config = dict(
    n_layer=13,
    norm='rmsnorm',
    norm_eps=1e-05,
    rope_base=10000.0,
    tie_embeddings='early',
    init_std_qkv=0.0286,
    init_std_down=0.00229,
    optimizer='muon_variant',
    beta1=0.9,
    schedule='cos',
    doc_mask=True,
    steps=12446,
)
Each number is 500 + 25 x the weight over its row's rms, rounded and kept within 0 to 999. Layers, rows and columns count from 0. Numbers have three digits each. The size before them is the row's rms in percent of the matrix's.

# up: layer 6 MLP up, 1152x192, rms 0.24, rows 966-1034, columns 0-95
# down: layer 6 MLP down (transposed), 1152x192, rms 0.0979, rows 966-1034, columns 0-95
up966 106:510475496529445488509512501476520471465498486511496518533530505504528446534539497521489522499547550556485502516577517542476507497478508462510499458537476493482482467493490515580527493488492487493480514512506490481532552499513500545510498479524476491519492483554515472490525497454509552527
down966 104:450498526508511506481502471550496501480452513531456459512500500512487495491503527481479522543512484525474513500464518502466451541504499484498441489516497493503532506500511488499500511466543498503481514481458505545469481474454517519536545492528495525473521477540467498515509506522494485510
up967 091:518523458500497496476501497506536476497463483516508496479511467497500506492469510473515516493473491470563504555482495485531486500440522501517500446518505493491530478441473525482505563480522509524505457478433470511493531495531477560456537498436506525508498528486509504485449521502504469508
down967 101:510510477500531508517497526506461486551468515484521539533479517472514472508501508532512507513467503521499517519517495555472502495505511450494503525496513545504500523504482513451523506512510486533526496518510504503506452483480508497532513505572508462509482473524500513499527499476505527476
up968 101:459480461502488509533490512517437499507498517527518520475483494543525461499498518479481436530453486510518509473510490526515500533516508534528477548549512474542496476535484521494495470525509500520513495522513466473460513472459493549426488524534523493516504493507523529556508524514512511498
down968 100:475516489500498461540472466486479501480495485488527439488519537515473469496480469463485504527497486507490516488503462551533482482497496491465503478504506520526494521535507492545473514504441513476499510540507456487486538519474483481528472547510501554467502502512497435478469490490485436520
up969 099:473481497554513525522508502452485482526510505543512490479492511537485506514475501490511478516457529541558509520511470494533516525516537477532536487495457509524513488492513504504529505448524508512534475544550528522511525542491484450490497488470489534567487483514523488514475472517505467511
down969 094:502514535517518536486482493487522511504462520511497518506522475502500520503549526537481496473512470477485508552536449517482542457515508481472501479487490498507472531522496507534508437523552507446467483480489539497502487459487510531480506474489499490539516518510495493500478472511505479493
up970 107:504526470518495537555543453479524470482509510482520489485543453508487495475484527490477523511489513471494459529489466536520521453492507466486463516456465501511488533502505508518496483528514518530518497500500449497467539502487527454477465515506537522515484495498459526517485494494497509502
down970 102:468503489476504540502483493505503452548553454477531515526508493524529471473552496481481482484518466494429504530481504493491493460550525476511482512530503466513528479502508501514469479497507481481532484526495508523470536466482510486460512509477527485512489547503475510492498500519530517478
up971 102:503511517517500538473497527476551478466490494502498504461489504557543476446508526548475516495506508540476524518460478504519463518457527460471463506530469466517491540474501478532467529463494507470520474452500516459479520502473521517504517472506512501511497491547463468488562516508471531493
down971 093:487488470499518479535530484538475480514475476503509479511530432511484484529501497498489484545520499522462459501530508503456550505536484529530543511513519520494531488492480477530516457503503535478505518518472502487487471482503428508499496476509516536521529511427507521486480500513520438501
up972 106:501521491537491492504458469523466518506517437456523489498499511521527498473514501476484458444481517515492539548484496485489502506502498490520457493494454493491536540492515544527512520527508475531478465489521514493537514508464515512476532512508468505503488436481478500510476473498460560508
down972 105:513528492537533498490522490491537484474483484477492461509490560511500483476508461480507446498471501483463503487502513521491503572528531492467491456490510503496536493503528458471497493500489544493504525507508505473519528524518509489493499500541455506525514460475512503495506487543479513517
up973 096:446506508498493485483503550491542481483535506508569520479508556474519504528506525510503510502525449494460477509535470542493525540534511485527475506450523510554523464501452471488494526491490506490477465507498506527473486458515504499479508494497493499480494497512479513532496473509467476473
down973 100:539503512508494519508498494477476488515462493495508511540486509519500515472512489452506450461507494521571515436506524498494475468493499485508542492504494516519499542470533456494509486474532511509501534512507496494511480506550509488458544534496488515507539505521453464497540500513527465503
up974 090:513506509472456558468482501546486523559459526459481511501468504522526512459499470508513468529512497480506526469498487507513523458485482471469478475486506498514560504516452472455504464542536472522488478473502446514462526492485515476480527533491491483535466505501511494532564489481478492541
down974 086:481518522493544473508500505496444469528442550477504500499452468463496523497476464524471476535520508512546510492534522505498512552504508478483487490490501491520511487480516490500540503507521557487459513529509527496482504521513472501473497507474533488511499510514491443493505507507449477533
up975 094:454528480529484530503502520494509499559532540515508481500509508550518505535490500505543523490513500545470488495523469516502489494540535515510507520473480508524498465488531464491495500490466529494490509518534515482565516497514503531502527467483483474523494476508487507567519529461484500528
down975 095:507533536476510485481505532508475492520485446504537512473531528478500508498503486522489543494506505519452539487474525508499476507527455483473485486518515529539514512527507508477489481471519496511554499512544523565500463467512524531482491522561503489483510456485515467470529489491514519531
up976 102:496503528500519502520492538520533505523502519477457526487520510463498511558486470534519548441511524485498519526513463506504480492521475541471480490474472492504470513496501488459501476497479491519505518482514534521522501543541505500532504529489525494457537487506485514464479494437485460510
down976 102:507492453478511496506503478469513537455518486473483516503531509494490501477570528428503508496495511477460465455484528489496515456535491526515529492514488484485517520451503477522523570510539514495522495485492521537498486487464523479477504516515524463462459480526521460488516515524493513514
up977 106:495454487498465515485488512503472469474475487489498477486558495475489507445478505450516518499522513498488476492511509488543507468459489473519519487481478546491500512535484428528480539502482485477544487523503501519514500449508493471496464480480517513475494537442461443496510533457512493495
down977 104:455509489490516493534512498503483490479484502500484479461477497490503542533476475491473496487534486526494480479509486538457477504492471476474479518448510506435504484474500534469462466486496502508493503500501517523543456497507507459514484522560514490518485514502518496497508467504493466540
up978 097:498533497553523505506504507490501511503507472486545443503479543518480457520465484497511504526513465503480528523524550491496517507458529555526474523524494481517522452506494498492465546484519446555528469522513534504473513483485504510520536544446502458465461534524461498483483480500507494518
down978 097:505487537515515488505520486509468518521527487494493503454493496493481543534517478523529504483532471540547541553470434518480460558522491530509515501463513526551470522504500548494494509496491514426498500517480442494575548463550518469489492478515511527526477489519518490497527529492502508473
up979 103:472494494472493518512499482487533509480514549446524533520463486521509490454530516491496533508508500510475500501527522539481491479484559496536509487440509484470487527523514509463502461482526474502551486432509495491497496483480505535476483488520522503516480481504500509478496505551482479518
down979 102:469465453494521502463467496495478485489486484554514484576493487502516486495505490515519524497467513480475477485508490500459491455489520519497514485509493530478490514497509517511470524516527494476477524539495535508486525506516489495560526560533536545527434511513503525506516494524531497515
up980 099:488535514492474518519502497452462535555497543516503474549506469527482506483480468491510523491537459441483520503514471492483521470523507493487520509474478493472543467507543479492518481512476531535493525497439454514477511496521572481469479503507546508523503493523503491475514519478497514459
down980 099:487498499512502460517471485486489542516501542526521512516507458538502496502492530474487492520546528452477469490492479545532472512514474528483527534524481487483498513490530471505472465486559524509510523434467534522453543472504538445484529472521532521498447531504489468496510479460495474460
up981 101:511489483530504506496490488514546467507545530508482498508516548515488502522453486490495497522514504520498516538512478491523514532553524513541475474486494508494507460515524504478516506511499501511494453484495491511495484492518494466478512478493507501468533491475517518561569518550514562457
down981 103:520492478506551505477510491535505515512502533506504497509488484522527496497459525505460472521522511480462498499539509514511520466535494517508533492488509515497484513477495473518494465491504502518555494529505492527454542491547552462524513492544507487471487516508458532552512435497471517498
up982 110:513490495507514495526521481511520516504500488477533449499481529471509473483492461520500497514502501507447485538513516531468527472476509514480491510524489485529538515496518524476496473493498491489507427554509519491506513503515476500507529471497497484524538553488553517503476499504556519524
down982 114:492493483496480477534544455498477503485422460500532533504494505486486518541494545545505497497519467469502528512495483481499491522476483498503497471490490510520497481545512511471478509493470513573476528533480512522506491472489516521472512458486472497526501483479493526438505474470490560496
up983 096:470476515484517513451481506514520469521501497498500440467534502491527483530472489510504495517523497525477537527457529515481519478486498491513506453493518478488508458518510522493458521491533517516507498451504493488482498488493494501477507457514552514445539483477488474492505476510561496506
down983 091:475454479514486481501464492521483518519517545504509466501481492475483483500497524477532500521502449503530487450558470521479540501489531498478506464446477487525543504476481527507486441521517527470499501561460516486493550474524472495526488510519480505503502510501437506521506540510490484548
up984 097:516562481520514535525534519434526487482523488515496520473465513559490489507484509457467502529501499513484511505511480473514468495502531483498503525490519514546517495477531500454485500485484525541483523515501455547529489491484504511477537504514510493504508481519499482519423499528476513517
down984 099:485516512477467492477477481499443461512440523515505530470495468479510516473502458490492489515479511504525454494472536563504492466499493516503463478480491537512459479508495493533495501505514536458523488469493517461466476489499488520546489479484465454505440507483498531472513470439534490470
up985 096:484520518513484511538501472521488513439518501514483475501507484460549501522526469501535534472556476532427501472531543510460521463530456537509516497498468511466499537490492484489479514537507501532500496557442485501490504492538529499504486489503495564458500546503488510508540474538470503494
down985 101:482517511513484496453536483501511481565467499509476509505481515521490504489512480530531473512494522493490496525484510433493521533468493467498497498466470503489526475491487479476499455500520499488473457499471546495510481496539504526499476456495529499462494446503456530463519511490487469546
up986 096:514491475547500520483556492517533545474500543494511529533481526470546525489524538475522498486496506481543526535503516484517532505504472490504518503481495496459530514511508507467522456500486532503527494524509499541487512496453502450488459473462510500549503502483488537474531477520462518486
down986 088:465525484467490510456474512528503505539523493450460507474490437509538491505471489461492458543537499513461507450503510491467470510529445482499483486495457473520545482477493494493546511501481521488491502490503537515490519516503469469534448459492467497512509522480495507491505465570536509508
up987 101:482523477502465528524528509513526489497511469466523489525489544460447479526513517486501537494475492515507492517483532477506508494495495486505494503496495481485483459452519497456505472490490481496467519497464495485482490473467497465476550511481547506517492481469507493486528482489527469452
down987 101:542517538502512466500474491549508488504483535500533468519545458526520478530572553502484486501533496486535495483523497467524484502556523491510535435521476467484480482520493563489488488498491521498485515513491489497487486556484482496545520540463466487503568508505516512546505496518518473492
up988 101:482562529532508519445476464510552514501485522514498492513502511494528517494497549508494469532538550495503509497501469520459480492502505523511478519513452467518506491486544520472509508489507483526528495499490457504484511483512511451508471466489496532511468490478503500492485519518467509479
down988 094:511478500462459518429492513507475546506450540502505470478469463493515536491530479523486514478495464502507474485539497472465505516517522531501507508512473540475487501483473492512518468459514486478526523551456486518463507476562480519514481467475474509515521535480515506523516485510506517489
up989 101:517456473511505468561504490505500487482490513506467494474515488509550512538468541527525478488526518509501521520438521494502507467461462481483505492543451517468519491461500461502501539523549494506500474513498505467518533527492535481508495507515470525522533514503492534497524490493545505466
down989 106:534502477466471479503459493463485479473521476480468508511542526543504510496529491542496516480557485526504453477469516522502493503503473457514477506513466486488542497482507485464506473497551535509513521499507549497563518513489551472484514492488474529486522483543470512544487509481537512482
up990 100:458515479500467471534522514509496481486483482457512481528505513539511546482473516493464513475519491465517478568462520456512506505497493495464521485465509503518516493472466518560546486544468501501546536451488513491507491490485542525505448484496491470488484514489474488548528526514493464467
down990 100:516497505513441497452484481505500501474523505505510460459491487509473517514525475503561495479546463492467477516537481510492487504505496510508506542513474512525520517510530472528491456477473434520483508530477506542521485513466533473490538527529506537495495536464531460462519522515496517538
up991 097:497511535486445506521491481477486509493490512533479488508453478488524520506522516513496483525498536495511478488460437468504477475459500469519489472548519532517541478484510489484509489511526530522501487558471476517486516558472513478507503470504506512502496500470522520520474534506479482506
down991 099:501542509491507476496461507491456504504475518537483502475437475486451487518527481474554495481477486496494530458486553496487559500509479500491519513497506512494465522537463495521464472508507470506487497515508528485488510459485531519510542481497499447533520470537536523517508457496510528486
up992 103:496501475477493445457504499526514539487523478514444522545510499491525481492493492519528494471504457480506535498477499520491463465496502535494463483523484496480483493536503532534478480482539507486477524536477491493499502456482478451461485480464496519502491506491531524547495476536536505502
down992 107:532532497559467490519545505513497478535552484513452494495517510490476525514477491508498522501539455486514513506504516548476530479478507496449502540525503508561500545492511486515504460509443495489497545482505516473465463490500505496481505496478467432476519511489479507493476521480490493540
up993 099:471541545488510513522451475490508530551492479520480484482512529455512530516481443488553473524516522507522502481547525445465490505490553501476500523498490518480446494522518508472486512536487524547489496528527477500481532502471503527530500477492468522502485453509490485513534492460562483510
down993 099:538483494449490496514521539494488529519482486490486521454499497491520519460506456500511509534511482531486483460477511501458495535519489515475542567520511457504503491486487490531506475482532564513523508504510520460514516492522544491529525520509493495490463494490507513478487502481552492522
up994 113:510492486520524512479485486524491511509524493470492513573497514501473469477527505511508453492497518514505526526504485500552475514468484514469543458474439521486491522480504499532466509495558459495515511528489522498460492451503529495488490504461484496520468480513486515484454480509482525488
down994 113:500502515475480444438567542436444483464529482508500530462452501515489528473508489515512534499507539461536483493506559531465505511503514544526505504495504513544503482482507505491537449486539499479523502491509501482507511480480486500518533490546502507491503494489510486487499497548510512483
up995 092:446537520555532521513523479536548470524497513501480485522475479520471440506496533491502475527525481540512515499484462528501535523462537450479465482496503463485509524522487450475522490542490482457467490491506488530506508523485497507536509485469465488511501530477479490511472474500475498509
down995 097:507477504495511488476441514526544506472516452467526479503502499487471492542503466529508524475477475448490470462496508520491510475512481502508491511517518469537525557529454518508514484477515535520501491488487498503451474452524544470475519478450489571510501507504538493547525535488507487521
up996 090:480519493487469523480519489537484508510458475496528476514516495484552543545485522518533531542508478479537507488496514480519517484555529499516507438491521515478504484475520504512467531522511506558536506473498501541514492501511485453476502529519454461500532544495478498505524455492447488500
down996 086:524522490517455513497472492509467489490515496491527487496479453533522504538563482533467491559498507495463441525519502505460544459499536515517477485500521465507519450493482511503468487518510503529519528495473547481492511490510502522461510456543498490491516492479524499504546443525542492572
up997 098:492526522505473514462486470491501525502517497505493502459515486472493467463479525464494488509508481541484500471486546482527492494496549477467497440507484501478485535478494459487523517458477490515479493501485493477539573519496528450477519502476478513537476503495522463501566490465526520473
down997 096:551469489468489515530495510476474508440529470502438482507495539481507505505482517532511518493484480507465500450530500519499464546490486480546519520536511515483481461517519538538512520501486465551476530502523467491495496446507483536465540517467490512517515487509526496530509475529483530493
up998 101:501474541492480521471509492488474495514484503537513502540533531470540491501467474486561506453481498501528523528475467524520492481504500535517553490514544484432508486498552528448503561490496497507520514511477498531503522500538518463498473502519482500556514503538525528483515474504457500518
down998 092:485525528511432512435491533524465496526444502536501471517524521496527489491471467511514478502463518522507440537460522500505473466487486469496514506461520547470512502486520510466532520507497532515493507500528469495485480492431498495543510476519515477514493467560513503480521475492503482515
up999 106:524506480545515491503500521530489487538521469484510489514504545512538510487479493506469500482532494534529531532490512432444499522569480464511457518521479515521493472491549502529556503553499476473516503488499537540501524512498517463492465486523485479486524488450499491477482460473499521508
down999 101:529475461488499519519479516482481517509491484501551483498506500531536506492523475538461474489523460545489515436486499502526469507512470479532477491493453510491508514501424478498488478512502477434443485514513513473499489539519459470520496492471497496501542469483470507459528512504505488534
up1000 105:457502501497486506501487573475491543513487512453562510502496495540555528510559507472506472534461510501522520505562521521484483470515506447450501517499484501504460521516524496522548491486558473543511508497506451476485480508507479481485502488533498492493493529498493448516505539502495494474
down1000 105:480503551472481531491503512520497466526521512550482528471526518491488475498497501488490474506522444483442456514533538500464498504491491505448483524500463479504531534502469502492497530454494511570549524506506517478497528502472502501489503470516495511498431525509498474497483522528469472519
up1001 096:468442511514487526454490455494542461540507500499519450495463487440535488522515484524460495475535474476532503507525495496485517494458560512484462520482495488507490532456518537497482478517479506502505515539496500530495441507483508493476513481497514499500508519454503526492505517558491553509
down1001 099:510553533502474491498490452463505491522515502537506464503488490509466505526531504500492500499470539523514448449504515514466503487570516535525497504534515516531496446458457495518531522526554514496472469507508567514455489493505461503513488499494503520528459493523512492499517536489541512492
up1002 106:512466517507487474469522464504489527524511526481498503513500528484483534508513532541474511489493493526496547539538456474482534475484494501514461511498449557488505537519506490516529493470481485483514526486454444509503461484492522502476472514496508450518525533459482521496461484512509470508
down1002 104:443474539506519466470493494505477459480477508500501494530536513514533482506505471450497517533510512462531473510544500477491503530488469517519519531504510492539502528509456498484499513508482499525539491523510486459528512486504531473467507537492492523504491508517522461500504499503479486474
up1003 104:549501475498529507519531492538499466487517439534502469467513482479504491463472485485531447503527475477479500482488471519509538504482456477490502535501498499478476521499478480489486478527476519496526483440485533504510485457512507501520525474507471495550530542519511546525479519517492501523
down1003 100:492520530489511524542540553496518511512492508471508522484510462513508511523476511488462505522579446449541523487458521521460520473517505490508464546493529528502504459512514527505523492501521505501479524514510494448509540497526514492511452492519477496511487534497522497469536505458562448514
up1004 105:533513556500472500499518514521478486461535513488482520502503503506497473485494551491519524489513510466475496446500456524451514520496444523496585550524493499458521501508472508506498485494485460529541494483503462471545472534507520474484510522475527489553482498526482490487496492485492511514
down1004 102:439536553525522485474510516513486481528514542505497517512479489475466537481508497507503437491517533491527422542515481523557479483506520495527499493531485457507503526521498484505540524436498517491535508497517540501518505536511531527493495481519522471550462476489539473495511526513493535483
up1005 093:527507515515488483522468450462458521478506516502538487514508482525451543464484526542530526498492482506454519471492537469482486471520497473496568489526447546531482503495470467524466473542463507505467524510513514508497482474527470502499535511537486460505509524485463480483462518487486519512
down1005 093:524517488485504504497521487478516470520485501510499526560517473522481482519502493488485506505446479496483472480478552509479532457480505503480534449505457510500477538506511530512552511479478491456504502505517543518456482519528538476502538515512521528490471477468497494498483520473458488559
up1006 112:479515454450513481490480482498483462497526470487554508567554529523474511477498527503498503498491537509495494468492496508516498518513526487530489513509469494521489448506467503440513529469508487492482525467500479538515485483520527461500544515469537497519476457522493512530530468513531494497
down1006 108:513495508450483565490500499474513475479544533558536492491512517489461492494489502527466513492467535470496468480468546477501471495521488536489509522505448485533474496503456541502471541514510497457516482462505486521513521499520515496489519469526515515508514495485512492517518517482515481516
up1007 110:516453529520504504483508529501527518513483519522503446508514542504512478505479503495505492513473495498447529518479493491496504559468528523491489488460532488513487518451467470477492514514520464491478438510502482488516505470490471480515486512461503464554503540502491517525460464469483477480
down1007 105:501459497460487522499490531502513503486506571546478457467498502510466492533433499522537531471503520510470512470524521549495497512457526451537519496489523462498470539471559474539490512513504511522494506490517495494499490523454493544515532483535499454509515496478512529550513500442513484492
up1008 096:514489528508491473474485516508467481508489514521462466517542502519464527481536504491543521502500453502476455492460500500515475477500514539467471513511528535544495515515514520511504566469475525450488518504493497498560510489458535538469501519491449498520548501521519488542498527500518502499
down1008 089:538495502497499491510499507490489552532499522480491532484544470489440497465508508503468473528523517468457463457573509516462517496464507506512469506491503490510504484486500450513509472478517490495480493511516483524496512452539455538478466511519499445475498466472485528501554490527528434510
up1009 099:524511438459465483514507521488483489479529493486495455499510472527507508473529529476542514480493499512502455515515544503492456521482520486491514446490546511513531465516506497524478527490505543524513529547489474508517488463469530524475516509523569549531478527525458486505505512501475512457
down1009 104:511493506508503491482465466521507493527461469455520505514532492479468505511500526530503516502527515517524488497537503478485495481483479479529458530543504494524501510491542485517514501479499492493452507513513526544521473490506509481497507487467512473439544520497531522482514499496535526537
up1010 088:455500471487515496493488492509527451504499530477525509535500495527528500474523488525488476529512507472515478434529530514525511516490484502511493462485517534463484495557497487481518518519487526481542504508506470483476500509469532506525477456465455504546514498483481531537512521495510480506
down1010 095:468481484528508488507547430522526509482460497523505520513435490543501547495473481526490548507498472492511467495516480498523484498538498517506538472480511462509474504542528506502492488516541520478515498506524536529493490531468473490555503491534529515550506492504485476488488536450495472491
up1011 097:461509536517526500490519478513499454472453465490481487503521523487503517504479528458492527521539503488447494516480498485512511481471516478497512478527526554514524527505515502544457501476474516497546537483506477490495515517515493537508485509484539450519517529487473489490471495498480497512
down1011 103:502554474499490514515508492506466480492512510464490513452523544461529470528484486468502485475559469465496491467472527541536488509465437516476510500500496508494452499469508496446522474501506446482494505474485500515486424504475512476567490520494506531551461513460542505560502489517493486511
up1012 108:476525491516526509514499538493476518460500481510485476487506434480479495463494495526477518512487463513464528519516490460517479488513497498479512489509461499460505518497438495488514471484502501502513502509530431514454487518467466474483463496440538506505519515479496501465452476528458488468
down1012 100:481521524528499483546487507532475518495549440510503526481492480494522523491479476526491435462460488482492514488495491467470474469470492455543496493521504500510470538491545492521500506506484490501517519534495541507464480526495479534522520483472486509519502501478495456486498549509475509449
up1013 088:475512515544500511553490536461482497519504490479447504508499471482531527533498499499520513485525452481532479518490488508472504503489447477501465490507499486431508520484457474518510519483525509492510449475534529507493540530468456480498501519514455501546523526529508455505459515541503462490
down1013 099:546493459551463519491522542525451508488509503506520489533481472465503499507475534487478470473497505508542506514463496478456468500447487534501492528507510497498519526510519486507468491467546527507503513508474483523531487478504524485449538512513531482508514534522507482497525518541502487459
up1014 100:554513500473496506515498505500546527469484479519490510491477526478524500489524467559528530537494454518488525484520467512516521486485473499478475487480522518457454514516510508492556483481525438497506527503532502486474452514511513551520537553495512478524445531512503471514503503517471512511
down1014 108:478501511516502541512506511502524510504480513513511518442517494551511476512505471498474483488507523476494455470520457484494486525498507484518472546455503450488475572494503468500504484497492472528503473508503509512573536497517499489499476515505497563478530485494493544478532475553533509516
up1015 116:480490462534556496496514478473518505536485478504460527535502501460512524449542494511480512481477518506528508507541481541512509494484509474503463483506494521516553458512509519519440502483524511527515463493517471493520476472470471489523520516458529491469535500499492496513502483544493529501
down1015 110:493479483487495490470502498518522547484510498501448553466523425548510540527514480481476529501522469469493491510509507515466541492497544506509519527488534511504484499495495506481423507512538483493525488473491534460522459514478437478471525480473537539493549486532469505523489556478521546449
up1016 100:492505536484494483466462507500532566510515448516533451501470530532492467495501552510513487502443503503503552489513486513492511483499494488498469522544450519484556499535513483500547504520469474516515491539479503509487467504511473519441516474490467486493572518529539523521542470470513492481
down1016 097:489503470530506484496542530534503504536513532521475504507478510538534524476510518540488494453524533470550506520452506483527468501537482499497513473535496509516496430519497519522493505498476510539519503543501480517486481498498487469543504556523474489423484467527504503479477481498560526510
up1017 100:481460507516469554525509460522503464507477489493476488505490492527461503491430507506514529511524521513488497477536502531487532513522517524471492497506534499475534521472506505460518469482547494492532490477561504575497531510530481486504507472488517462532505491520494513517540505494463472487
down1017 109:556459521505524487499506532519493524525528475473503475526497491498506499497458480511522526490510464542530488518484507522503508462490503450527481540501472494498520519481484476488483541476472490487474531452454538460504457510525475465498475525509481526537471506523517500496497519539478479560
up1018 102:475492506518502456543489528465467497516475488506549467501492492495450493478515503483488528513532490512495511498527499474541525455542500500478501501509460501541514499548500499522507508494454432468534456508472494490503480515538514498497502509473458433523481499500471499500457474496483511494
down1018 103:509493495509504486464446514477509499505495528491499496479497508446492519485504499457497449495511506487488491467556549469483489505504532496502514495532500512547519463517466549498499458480525508504479500514480472455501520506478518497504444504521512518505494492541496469491488498483481508561
up1019 084:495493552523460505476491484490485448505468516494491500561492484464517509489502480515509493518501478540499505480512455529447472429521517493503518477526516522487502466525524503476483539509477468526500504511472481488500494449535479482465501503511509431515493506510487486502493452487507433515
down1019 088:480488474504473485534550490513487511487508516477521473478502503498522536562471481557527525463524536476510509496475496526440514485486491484496504517483487492517520487475470493506494495498514475473522450476465479498499497507456493533520540540495509499485496500516475514509526507468545499472
up1020 099:510523544470527470499553471526499511468470543501483524506507544527481484463511488502504469562437517496492462513500514445492515489519452545482497470536508540474512504522500454496472520498515493493476479471470501488549505453487491519503467495504468486489497461516516508513481524538517516497
down1020 098:509500501452498563537482498501533491528531471512548485505540479483466499501484491474543503494486505466457489493488538521517472476482445502545433479514560484528535474489480541550515465497498521516496502497542493514479513475469475476504498514482495517511483517512524455472503484469538482497
up1021 095:474548485517528482464488468534557482502503488480492465479500493486492466500536458490503495542494500512460507467528493487463482476522524503509509483497513456499469462482501461504517507449482487540520526547526523435497561490538500506486503481497477444481487500535501487489503490556522501494
down1021 092:518464486481529458464510523491499528479509505511483518512500481488481518510496497481498473484488439483509505480497489512485505521512488530518536484539471525535469486495505490523489492526508517516494474525458458512488476469496519497489501463526538491502543469477458509507493513472514441562
up1022 102:528523484454538511473502510516489495471483506525504486461492541456483478482500507522518500487492510545491543516501497524501530511512496476486535564531508537468501477490454495493484529545485530497493500482510484506484504449455489512479531528455490509504507501510485510517450444492483456521
down1022 094:483506499523495502456478527499530490506526457504550470474485545476480495507522531461490495480528515480485463476472495533500452500512495521463476508515512512520505457480509508553521518490509536467436526486461475574463528475488499466487474551497529518482481541488528495486478465501480484509
up1023 108:523526481475472517522507494526548465515507519467502490512481498525503500495485460475462511517482483500486491490544491489484494490476518484507561501511471554472504487469542506505498514478519513434496498479484537503495479514522542557499464467536487498494506479479526425484489482532540536468
down1023 103:520520465470461524514501514518513518495458501473489491482480492487461483501489498540532506551489506481500503535488549478505533463503481471501490466477513482471504478514522402482453508505454511514504471488473486509461449498492524496510525463482525478510485479492517510478527515499475521428
up1024 091:483477516487510496493539563512520508521451500479522484486474490499511519511518499506473515510481518495506507466509491510503502518501521521460527480485495509517461501498470487510505471519473516473487475496458488545501488494454480519473472482486496452449520564520516492487529514477506492533
down1024 097:518470512514519499486519475530519452442474517551494437500511495506513481492462475533500505489492515540494507529522472470489504494502512486505487462450515486519544493528480491447514526486450495526524476504540497498508487511539532509475505489520538470500504482510501492500484487534530502505
up1025 106:482501487483540526490500462536467486480491516499474539516508489460500562488514507499484512522527515520502483521511538504501532492476481504470491495460493493466476545493511521481514469490512473495540521497506481495502481510504475500463482530497523536517485503535500537508541503530503527498
down1025 106:510502491498493481525492500512502506479489489487485506466493495536506449512463541533510505491538496517450507510505542502506473521495499439537467502523491475508510494459500479504496527520469501559522514506473522504502490464528512473518438482513536481482527449497525475506508472469494515483
up1026 102:461455469473479468468566475519498484501486485478559519491508500483491547452521485494551472514487557537490516509522505497520481486514466462496499502496493518486462494486498497519503476530519457497487497499501531533516452513516503445507490488519511514470513509504538477522506523482513500478
down1026 098:501532508500486487485539547466509503492478490468527498494495505500541469514491442532514504490503526542464474500495505543464513471481521530459511524510490520474499481488541508476488491473508478515519490529516530495478474507517476500553489535481497506452498504507536498510479566491455498528
up1027 123:484499511538493510522558530519481509490467469533507499529509550493505499510517494508487525499524501499527482518496535504517535504488540488539532484536485530485511449496496516537491476510494486478464500478517526511546526456470491476486516495475470488469542550467502491474534490541521509447
down1027 131:510469524489488496478493468526488511464517502468466531578480462509510506514512535496586462477472515501511464520471538490499488486472534500475509493531504491481533498439523495467513523513510482499514532516497464496518499472505515486489508534538518516557511486526499538508500482449519542457
up1028 102:463522478486501488481537503471504486505484506453526465468492492494508471514486466486488520520446510559488508474475465509505485498514537501503553506524437519526548539539484536494546543544525463521490494458521492512526490498467466479529486455518515549490515499503465520548491490476461509454
down1028 095:503535497452543458500480484500497493470457511528476501475492511472526515504483512477502456510501523535470511512516561494501462504471472554444524506525543475485475515512461497500505485455503491475478480487527527513505472473518515486505500476487538499519454548524479527525491493583506499525
up1029 100:475524508500472511481493497504473486517518493492519487481515453509491556508473484489537514514525522503411503511483509504503472491532459520498484546514502535532501497502478551512538542501496496532512533520453521523507570539522507557472503522509462489493533481518527463555534513487496514477
down1029 097:470465554498497542500516503488493527507481481518528511514479542475531449506502482527452499492489479530535466493478466492494483504551492500519524472448509502484512484520552435515538467525542500494517470467459521496459488508502491521501486480496503514528515520518474516474473493518492499460
up1030 099:460481457493521470512497507499509461491499456497480513456525469490535524481467504514518509507478523477553461513490539490476521532460503481472516491480512495489452493501554495521519504500529468487520570528473503519492513483498512502520500493505505487482522487441533459513504501482462459463
down1030 100:558504444469498519499478472525508496473488518481488566491501538521498509489516529486458482534523466531461513548537495490510493500513446519490526504475514490475503497500462499526511470498496520514493469530466486478503506515487494482458505513516496447482465512539467483534517516463519557499
up1031 094:479538557459512513532561503549505491482482495447490522436498518496447514498484503458500520518541504519489511510519482508491519467489511462508503524510538484533470530506500488521522496543552473515442526499483525486498522513531523510540533545462507517532527480477486515477493516508509508557
down1031 098:520502488503465490502466484469491510530494463521496564508498506492526483525486527479529530500533505521481497492455497473510527505474504510482488507470519519464506471502471536525462531507499509494520505494511501522477470467481556480527516484537516525477488485504495494559514490435533517464
up1032 111:478528483475489514460485492523517480517547442494486495473492512495531535466559499480497505522485493503494492530472507461523493481488490505493467486504514468478482491501488469517525472511574421470469567527479501536499485514475506502499468514456533483477520519467490527491530501499500472522
down1032 112:495508465511545456509481517508502527532481541515507487486533472527461494530523493478500557542483503491540544455491496474501491486530497493520474490509526540435488543508498529446491501511548508496520541500510507472502541539453515470497481472508518527485462507467447512510547529499477481447
up1033 097:510513542492524506514528503518459521487481522506556509453491488532499471482465495494507483481489496515497519472487478469509562509476544484548468503529513512482487520457495482471480465550441518505520487532521460521527535493534469530496499494509492501469482478468530521502542513492555522480
down1033 099:493484507486491534505489459534524502528532459494491515464474504484484549470514508496501478534499474499445486470479490522503511507501509520460515453498473465547524448475564496474480512481526482489466516495511534445485486504480508520482477466506497534513503499556503487502488488525493456503
up1034 083:506494526512502482474494487553507527467503481531489473499489497454510538519476482508546490501483509481521510525512510470440530478495457525537542484490521472450507462498520516515463511502498463517525567565512489505461486508486495496491463502528516492509509467473449515506517478460478497508
down1034 089:515503534516483505483496450478499535493476547481538528457507503524499434476451494482500488475482532453522473500538530467511445471526478475481507498514518479539481528501534487465522523500473498477532496494498521504521460468544536481520470532521514459506479474531506486504460477503508471487